From a checkpoint of a small transformer trained on Wikipedia.
Size: 9 layers, 3 heads of 64, MLP 512 squared ReLU, vocabulary 512.
Architecture: RMSNorm before each block, untied embeddings.
Each number is 128 + 24 x the weight over its row's rms, rounded and kept within 0 to 255. Layers, rows and columns count from 0. Numbers have three digits each. The size before them is the row's rms in percent of the matrix's.

# layer 4 attention key, 192x128, rms 0.0969, rows 132-181, columns 64-127
079:148135117146122118173125132165144127151080168175087129144165127156119124139143126076110128112069061109134106140096153121126123121150096154136128116120155111107117097121092116125132086162097141
086:100067142116142103134103108107140125146147126192097105140090119089120136139149155137123136122112119120109109125110123115084159109099109136128113149141182121112090084132097128136158100144124134
101:121133136115101117133125112147147138099100155177072118226122189105165143168149116133108106126066097138116080110121124126098126108122125147154118162117143104100130090113117155152161101123123154
082:147113123165103167148136165120150119106103099074175174118106157126152128124123169149130104093176132083103130143155125104128114132109161107117147104155095141143155155143142118128116163129120153
082:114067142146162085131130128122112123132164123148143088138082072134136127074098169112111138138104158132145142141109140180137128121116133089137103141117183090119118139124124086119149158142141096
102:134112123143090148111101151116100110064111119122128106133114161126139133133124127129135097139106118087091136133157177123148096135125114128158126134163130089107174163152143162113086106146106188
092:144132145126109154115122155123071103100141139117154143138185174127116131113163118148155107132133155109142133155141160097142133143117162071148156105140111140134110147119156119149116111179140121
108:121166109145129104110135092086123124136123112108131159178098148090143118112140095147150121100112081107122096129114139142121186146122150156145155140139164109145148107163124130115138145102113169
079:093089130128132119122143136095145124150143115124142134113124121101151114069094169117108141126099116127162134122111107171127123154151141149118118116128158115097078153140120076094128149068112131
085:169139134125124147084094113131120104100146170145098141174167159129115166135197083161159151111135123110126122152111159130124104121121120105136147139112143104155162125158144177143117119162116164
078:114114123134129097125129146104123173176130138151130122100099135144145115105076137131097132160119111117161136082117083126136134131146107137126085126143135132099106153146113135093179121077109102
083:152152136118125168131131107167128116072109124110117163168142123126083124141202117125148132123154160114139120143146156117130147114139131120142159162145124110154147099132160126161080117158123115
101:137116132136167163142159153151145096126139100132166116116121115135118160133105107107150150127110148175123096163165168127125122122145124128137147152133110135127136093091108130143151112147170082
106:117175110114103171129127111141076135141121129127097153148101167130135100089113135130127126133141151090142146138108097119147141154097127093111133125131095129114145148126158134128107130115082142
087:156155086119162178142146127178152081121138119129124139197129123144090136155158123109164100116123118115131118161111174146122130125131162124143170142126122128144154107126128123154082119152123130
100:127123120144099112091159133116168098126115181118121121119184116128144128103120107153139102122101139105078132163150123123162121118103109133117150121111119136180139115149129142155124140173122182
108:128106190082118144117127128088150125131137083127124160050151118119140103140172104160109132110177161127147128128140087111142087134114140120109131118130116127140134141148189107136163150160097188
081:128095125106151056160132155116144168170133070104131173111094114132098117153108161120122128108165119143138118093128097115125116132127148155129098148157138147116124095127117120147166149136140113
094:101100108142147075100127127099095162178147160149127116091097114150152127105056121156112126140120113148134135115122088106117136127127101135123082118129145126113088129125101116120179130122148107
104:141139134126118162096124130112156113134129161139148107093131083121126127113100116125125113135107156122064120166127179099167144108127094134130161111120105128197158117142092142107133117151105154
096:114130177128088120117146135119137115081107103123153157157143132122164127085186103163117131136106152079131119130162137146154131174103157165118142134116148122129110153147173068119116101137125164
109:130134163098090188119119112121170106079121129109085116091143159085164116148144097115122152130114179105117105167143129134145109132125118109145110147115101123099167113122144140136116120158128155
090:126121148103132105163087106139157153153117104103070141083128127113136124122158129116099139119140137114133151114135063092132120132118116130133090122137138151094113119132126128132132142112117126
090:093145120155086122116137125103132096080100167121117108161126153116130128079146136131124127114112140096161123130141111129135131128132098155129138118127129108095128118150150122138081117078118156
090:136159163100079138143134116149163123089122101111114175153102139102105115129190121108139146119137146091167118124131130144119134152129146133137146150134129100110135141140155093124095137143147119
109:135136167091109118138145146098129129101142094102135183133158164124151104144154106132123138119174122138167127111144076165132141138116137121090109132153091112091116191117180107122102164106112124
100:110136105119128155162135104182119126107088146113096126160130150118096145129161134144144117136111109131095125125100135118121123146130166152139158146117122142140121124134135141155113101150102168
122:155091135148118113073134132097101131119185130127124172164134131116158129135108157123150143095153096102189148116127105185126118131124106076117096128145113111087120170128161137132076170087123121
079:144136110102131126142143154174199138130108152091146129135186117141123151116132099129145156091130109149085098130085131178120163114099127188133143083139160159123132067162132119096135159093161112
097:147134072091133113126143104144100138084104179136112148127111138170101127121120075136153160176091132182129120077121170137101102123108099140133115173129103132146104155129119098144132148161166121
079:097134098120111116100120057101113127175151099132147105130102141072140110135141118123092079103148133111127170134186187085155111106126152116126166111136121132132111132135147170146154132143093155
083:110124160136115121129130114124187122139106123156128101100154138155113121183128142144096084104086130099082131104150115126103141095124134159129119152121180123095145088143105080124124145122132152
086:129133131124132126145148100158114133096114138082134172143114117088145133158145117085114131135163094129147132137138117090149133162141150110113133077144120116137126157104185095147051135112133102
083:105136116097135112162153112152176144162124151183100111168150120127085141196134094129134119119120115181128088125120126097141112111101113174104137125129165114163153094066119145084161112137144131
088:132185125146114126129155144172126114124114125120127156125111149144093155169129112099102123074164152116157126153135126126119089143161107124145133095142086128137141134130147111138146092137112133
106:134047138130103113126081159150107113106151162126152142126149122126147108092093174131115131162131147092117166127094167170147089132130139108153112096139153124119143181143129128119106161128100156
094:120152098119150135099147091119136138123118090168086104137139141128146150169141152125131137119141115160126117126112141141120131136140105156154115170120128117151143073144115185136128142115155124
110:137139123107101114153117146149119126121125153096165129079134093162091120102110142131150151182096166169142152112136074149112064126139115095118096100086096146133113163113125107133138116141171090
107:134091134117108117146149157139097130137147141112147137130091097151122130055092183115131161151111141108134168130124107196145081136149148113139103117120153129122120152132150074145129126115119122
100:115150130116114129135100123126101133080120157130080101156154150118144140122153122146117116144113142085086125138094183135125159129118116118150130146125157102113149137190136142123126114144123148
117:112164114112124126116098100098141147113094125147090097103144179120161113154145082154094086156154110136105135122121138122138201113102105150116116131148134111105147123163127160091148150109112151
122:108126147107104137119135149160137088119128116087135162137112112134097133125144157088176181161117151131151117114140122136127078144142134103129145136099083130135116137124137146158074086152109142
140:121163140125102118125115107117138136107102102133114149123123155111140117169173068137101117153139120133146100079147136096105198122124124150102154155127131132143096113136129121133168114142150117
116:144104121153147136147134139158122110145139184085157095136111104137111123105087140108147139150090094154083143159136181152137118121141141134154114114103131132140149139095112123142084096146139122
097:137112143119127052137145122103118178154132122105138179080106127145129103132078130147135131132104087150125125098124081147145118129116131159109081119133096135089089165110140136128161145104129098
103:116119136162157173123119151130126120120158112153170049114107117113138147126103105097120140141134169143139117165156161121135151099158115094145117133133136126104162107139094119087149116138135116
101:116108143146112163156107129114157101114156150129130102134149142117145156140111155075140137121110142111131129138159156148113092105141074058126108134118127132089172140126132131095124134095101102
098:132148137112099099139099092117125132095101152093098129137173116119138101112142104156138127125131088122128125117129095158126108123102126114119103134132139075114126176119156152148081151145132114
107:135108104110141126172110107167120135128068106117113085136145115132100119155159136129131115139147103133106137142115158146085128109103134163163085157131160138142141104132130163141124146194167121
095:121148101131132119144125131112125136206145150151132079101132121130129118107111175085096126132116147122107149137133104093134167125128114112123144096122164168158137103111113125113160131127130124
# layer 4 attention query, 192x128, rms 0.0963, rows 133-182, columns 64-127
079:103159126143106133135063140106106101160110058115116106111144126103123106152130127135119158130158179153153139109143116128127108136117137134084170119138135135134156141118135128172126147107123151
089:147130160111088149141087099139117091103109098093111110140161142112150102112123110133137141128121127109125123114149125149131070101116160149113138160142132098185094163115078158138105129109134179
089:126120144117136152113173133133144155158177154129114136105132151141141149081103160136143117101097126103107137114166122103143128122098096108102130124133119136086141110146140144106156136107117136
091:090133115104135145141161127125154144182153186166098149101136146121151132135121150127128115086108123132107092129095090159149124128110120139154102104112171138079137130136142107108179108138111067
099:124090124117139151114159185112148137131150114135114076098189135130110123129103150124156147088102137120116151153138132151111108158122114131131133153111129164119144091122106156111130102122153167
099:162126096144125100105121097153130132095107105094146110156130122135101089154144130124147097169140114150119149133143132109124136121136133112107123166116098127130156151139107131074100153114119158
105:144121139089141146113095099175122137167163143148097161185129156096121121174125089162148142146159151141128095129093096116102107116108116128129135144122120119124119110137097157119167094140138093
089:079099102107134110135163108159111136151169156167117136157114142155128158110130144122124134094140180101109098097119091139078119126099079140130127121163156122101126100113121143126172136098107091
085:160112148118163165100081112116124110093133091100133144149134143142117131127143110150178150170128102163139117120101126123136128132095165106108127088066124096164109131159153132142137134153131187
093:103121150117132149162182142146096163199139144175118148140130163125116156128113139095125121107130159106124064138098137165118132130126096143131103122157132150115158081113142139118147106103125104
087:181151093111147132092096101147135089100113136073155128165106102142132110122140126138178165160178130164132145149118122131153127123094155086126150139089082111156091126158122137141118156144145161
119:152124112148170115128141148118140135033098095112137099104132094164145124096096116139153123165169141135146194142106121138116142131094161121121084147097107093128110157116135125098104143125166166
098:135099105125150142152124111146082104099162137092161175178142134128126121110107117093140147090083103131088123124140135182137091152114139135157142086136135124140131159118135152124136141143100121
088:175136114123139127116107095146127084127123149069138096122103133154177102123127123112183151173125123167144160148126154115177091154150153101157141141095076148152081155125112115123067139126159125
099:085167138127087117131102175112168089121108114118114139101148091081164092107150111143097112138094095115125200148161092147166111108166150125161150142129131133159094107161153139143138143177116170
110:123117170143134119121127141124095140080101099177108145102121119096131135092128138163095114121137157115127117098187098105062138123113113147138126065155133120144139136152129113156150163122122142
086:110138141145163138120114135138129188120110123135118134102158132087135156144134159131102113124150125145145128119132150104071150117119080113119142138163131117095164110136075093117161137088149123
101:101118098124137124146121159135133168115141094141092142128182131111110121157102120127054085111103116105121131105123108150109137093116104149086131136148158098079187117109140132113156112103110101
111:135130123105104125149120118120175085117098139079125144126109085108146098127128160138145119138074128111115141139154136134157090104126143119171140157123121126172101153148120121135103136174104134
102:158166175130104123125141130122140112118098143150116140168107122114118107099142112140119125136151134115121145151126068156166151134155155130116106125137132169135104162152166120134121146152131128
117:119160126127111085134161121127092110082149117167147161156121124104120145091107114159137146116113154105109113105126121132117156133110136111125152099107138107173105107137158116136144149128129138
096:091123132147147121137139149122092160148162113163113127115135150135106179123128136138082130097152146121127070117127144089060140119118079152068161076141150095130165088106103096144135134109102116
094:091175129123109101146191159117137107128163145138121131188150111108100129069135128140117125110101151108111126120146094125152107161138128103115157145134162183147112132125181152111143124121108117
098:142139162123123108124152133110080107165120147142147119142073143127109164108134158099155163140190148134111098137127127137118133184128124108150111142129126153149107121150124090146136124127132154
111:074081154130161151143151160106092138114123114150143119118114137171122203106121122145132156126166129150131133136143083119117133137135105166123081075150141129110129155131146135131148145109129143
106:169167137112099116087063101161092105159109144125123134145140190099131085168157070139104144156143099113162120160092134117175125142137162095120144126120100129148105095151132141160139116163108139
123:063075128135135155128130158119136147139156111138122129120125081159137170130127161113160140116105106158116136103124131115158115140156102192103131095138139130068158160138139149120143108082147136
079:130160121132163136104131123193159140131123187110140096132121119149145139095108068151124112108144132118132140145132093153138134145158143117147145099121084155115161143140149160124143129067135106
090:150183101115102116123128101077150127113131088149145165139095143150162109113131141164142121148156149093140121118099193123175138149174137123112133141181119149157130145134159108125097172154133079
080:155115154121120136162160086123120153182132166108129107120102109137102100125147169107088118120131134136117087124162152122129119066128128142111145136155136141139110108086147136168120147139088139
085:168125135126126094121107104112149109089145145127134101135129119078132100115137144118126130130106094119137127104138137133167165086165188137151163106125115105112130164128158149105078150080107154
073:157142102165105194132145135095135132121134223124127146125125105099115148097123127142075116128093122086120137131167129093119111143120142129127114109182130147125141144100167076124150158139140071
095:139136167118107119104168135116149114121151062137152141103105141131131119119129126118135123150142110117156179098150114112138152131158156123131141126097099078137107178107159131149095157072123121
092:165169132138107137128143144124149120075105091088141143104162126129117148121133070136144121129154165126109134144145144108146124120110097118132142106121097081136139117162167124082088136126154139
097:110118118116131109144117132174112166145134159175102162115129145086128149152096167118117103131099133108116093148085137182150170142147134158176109132109138164099138099149130149099151106145098108
089:143110119130113127113102141111096101107127134094134127138112135114143059155146107112167161168142111150167100135095134169158116145118161125133130151117106122177125131140133128132113132125123139
106:122119147145108101148099123153093154146125143118134133110157178111111180142107123095067107127140120103124155173118118126135163114154104121157110108173148150112169137108147103110149125163103133
103:119117142126108100146170106148128168188130144181114149145135155136121145126091194110111100120131130099092126128136146136111161146125100136127103143153141155107163118147103102121140114116097142
102:105143118140136117139172098113134155117119146154143134151122149170103115113137102156126130125120159194125122102121110143076120149113124107119123142084135162118129092128138118129120157128113122
112:147129100115139162142145096125127113166137141136132137108107116134132128121107146129164182153085101163140075136111139109144135128131115061129148120090092107146103071115100140147154157151153093
130:109150155165139113145134147125109149105111100111137139131167173103108121127133113110096090118175138147123145132122138143080125130111131150136132124155162138124165114121154116099138124142093168
124:161172142123125131132137121116127115098119130119142099119105113142103123136125112124111165155176167167153104155119143131084120114139140125133135164102135111167072085110121110126126130168144128
108:123109093106119121133091109115171128103100120117103129136188124121127101177112109156114077150123105095106180136123137166158135100114149147104117146107110103099139158161138146099105127145096138
091:099113135110106127113104179118095146143130123157110118106176145085119161160130111138093102102111099100142136146116110152108130097142095158135114132180140131100157119138150135145186131124099140
117:137126101126155137150185118114180129075122132148127135156104101169117135091082182142166134139132136120118130103119138141124144126093143132143108168113111123131118133123120112100070139112148128
109:084129106157158159179197158099153143090182125148117134156120113168120136085097154160131137101131168130098097107136136106103133137124113147074148135105167107144146117130146136092082133115125132
107:085138110137142114106140187100126134126186154142121112126159115156087159129129131127134166093145122160121130138106094125098118127125100125137123130100143119105149087117162156107154141129127155
109:118141101120139085117094102148124146154125152152114105118117161140159132148159112142100126129157123138141106131101148090132145121121110116145150145139083109098146082104060137132145166109136110
097:108109116148119118155105113119133109179131132104128132111137136100134145169139155060096105063118140120105095117158158139103102134154133158127169117128159100144136131105089118150117110121106118
108:121127099130084156152160120056128106161155137095132095130121102133090139127087192077164157090082138132107100127138149140070106120139100137143123154094165116154129138134120123141125102143128153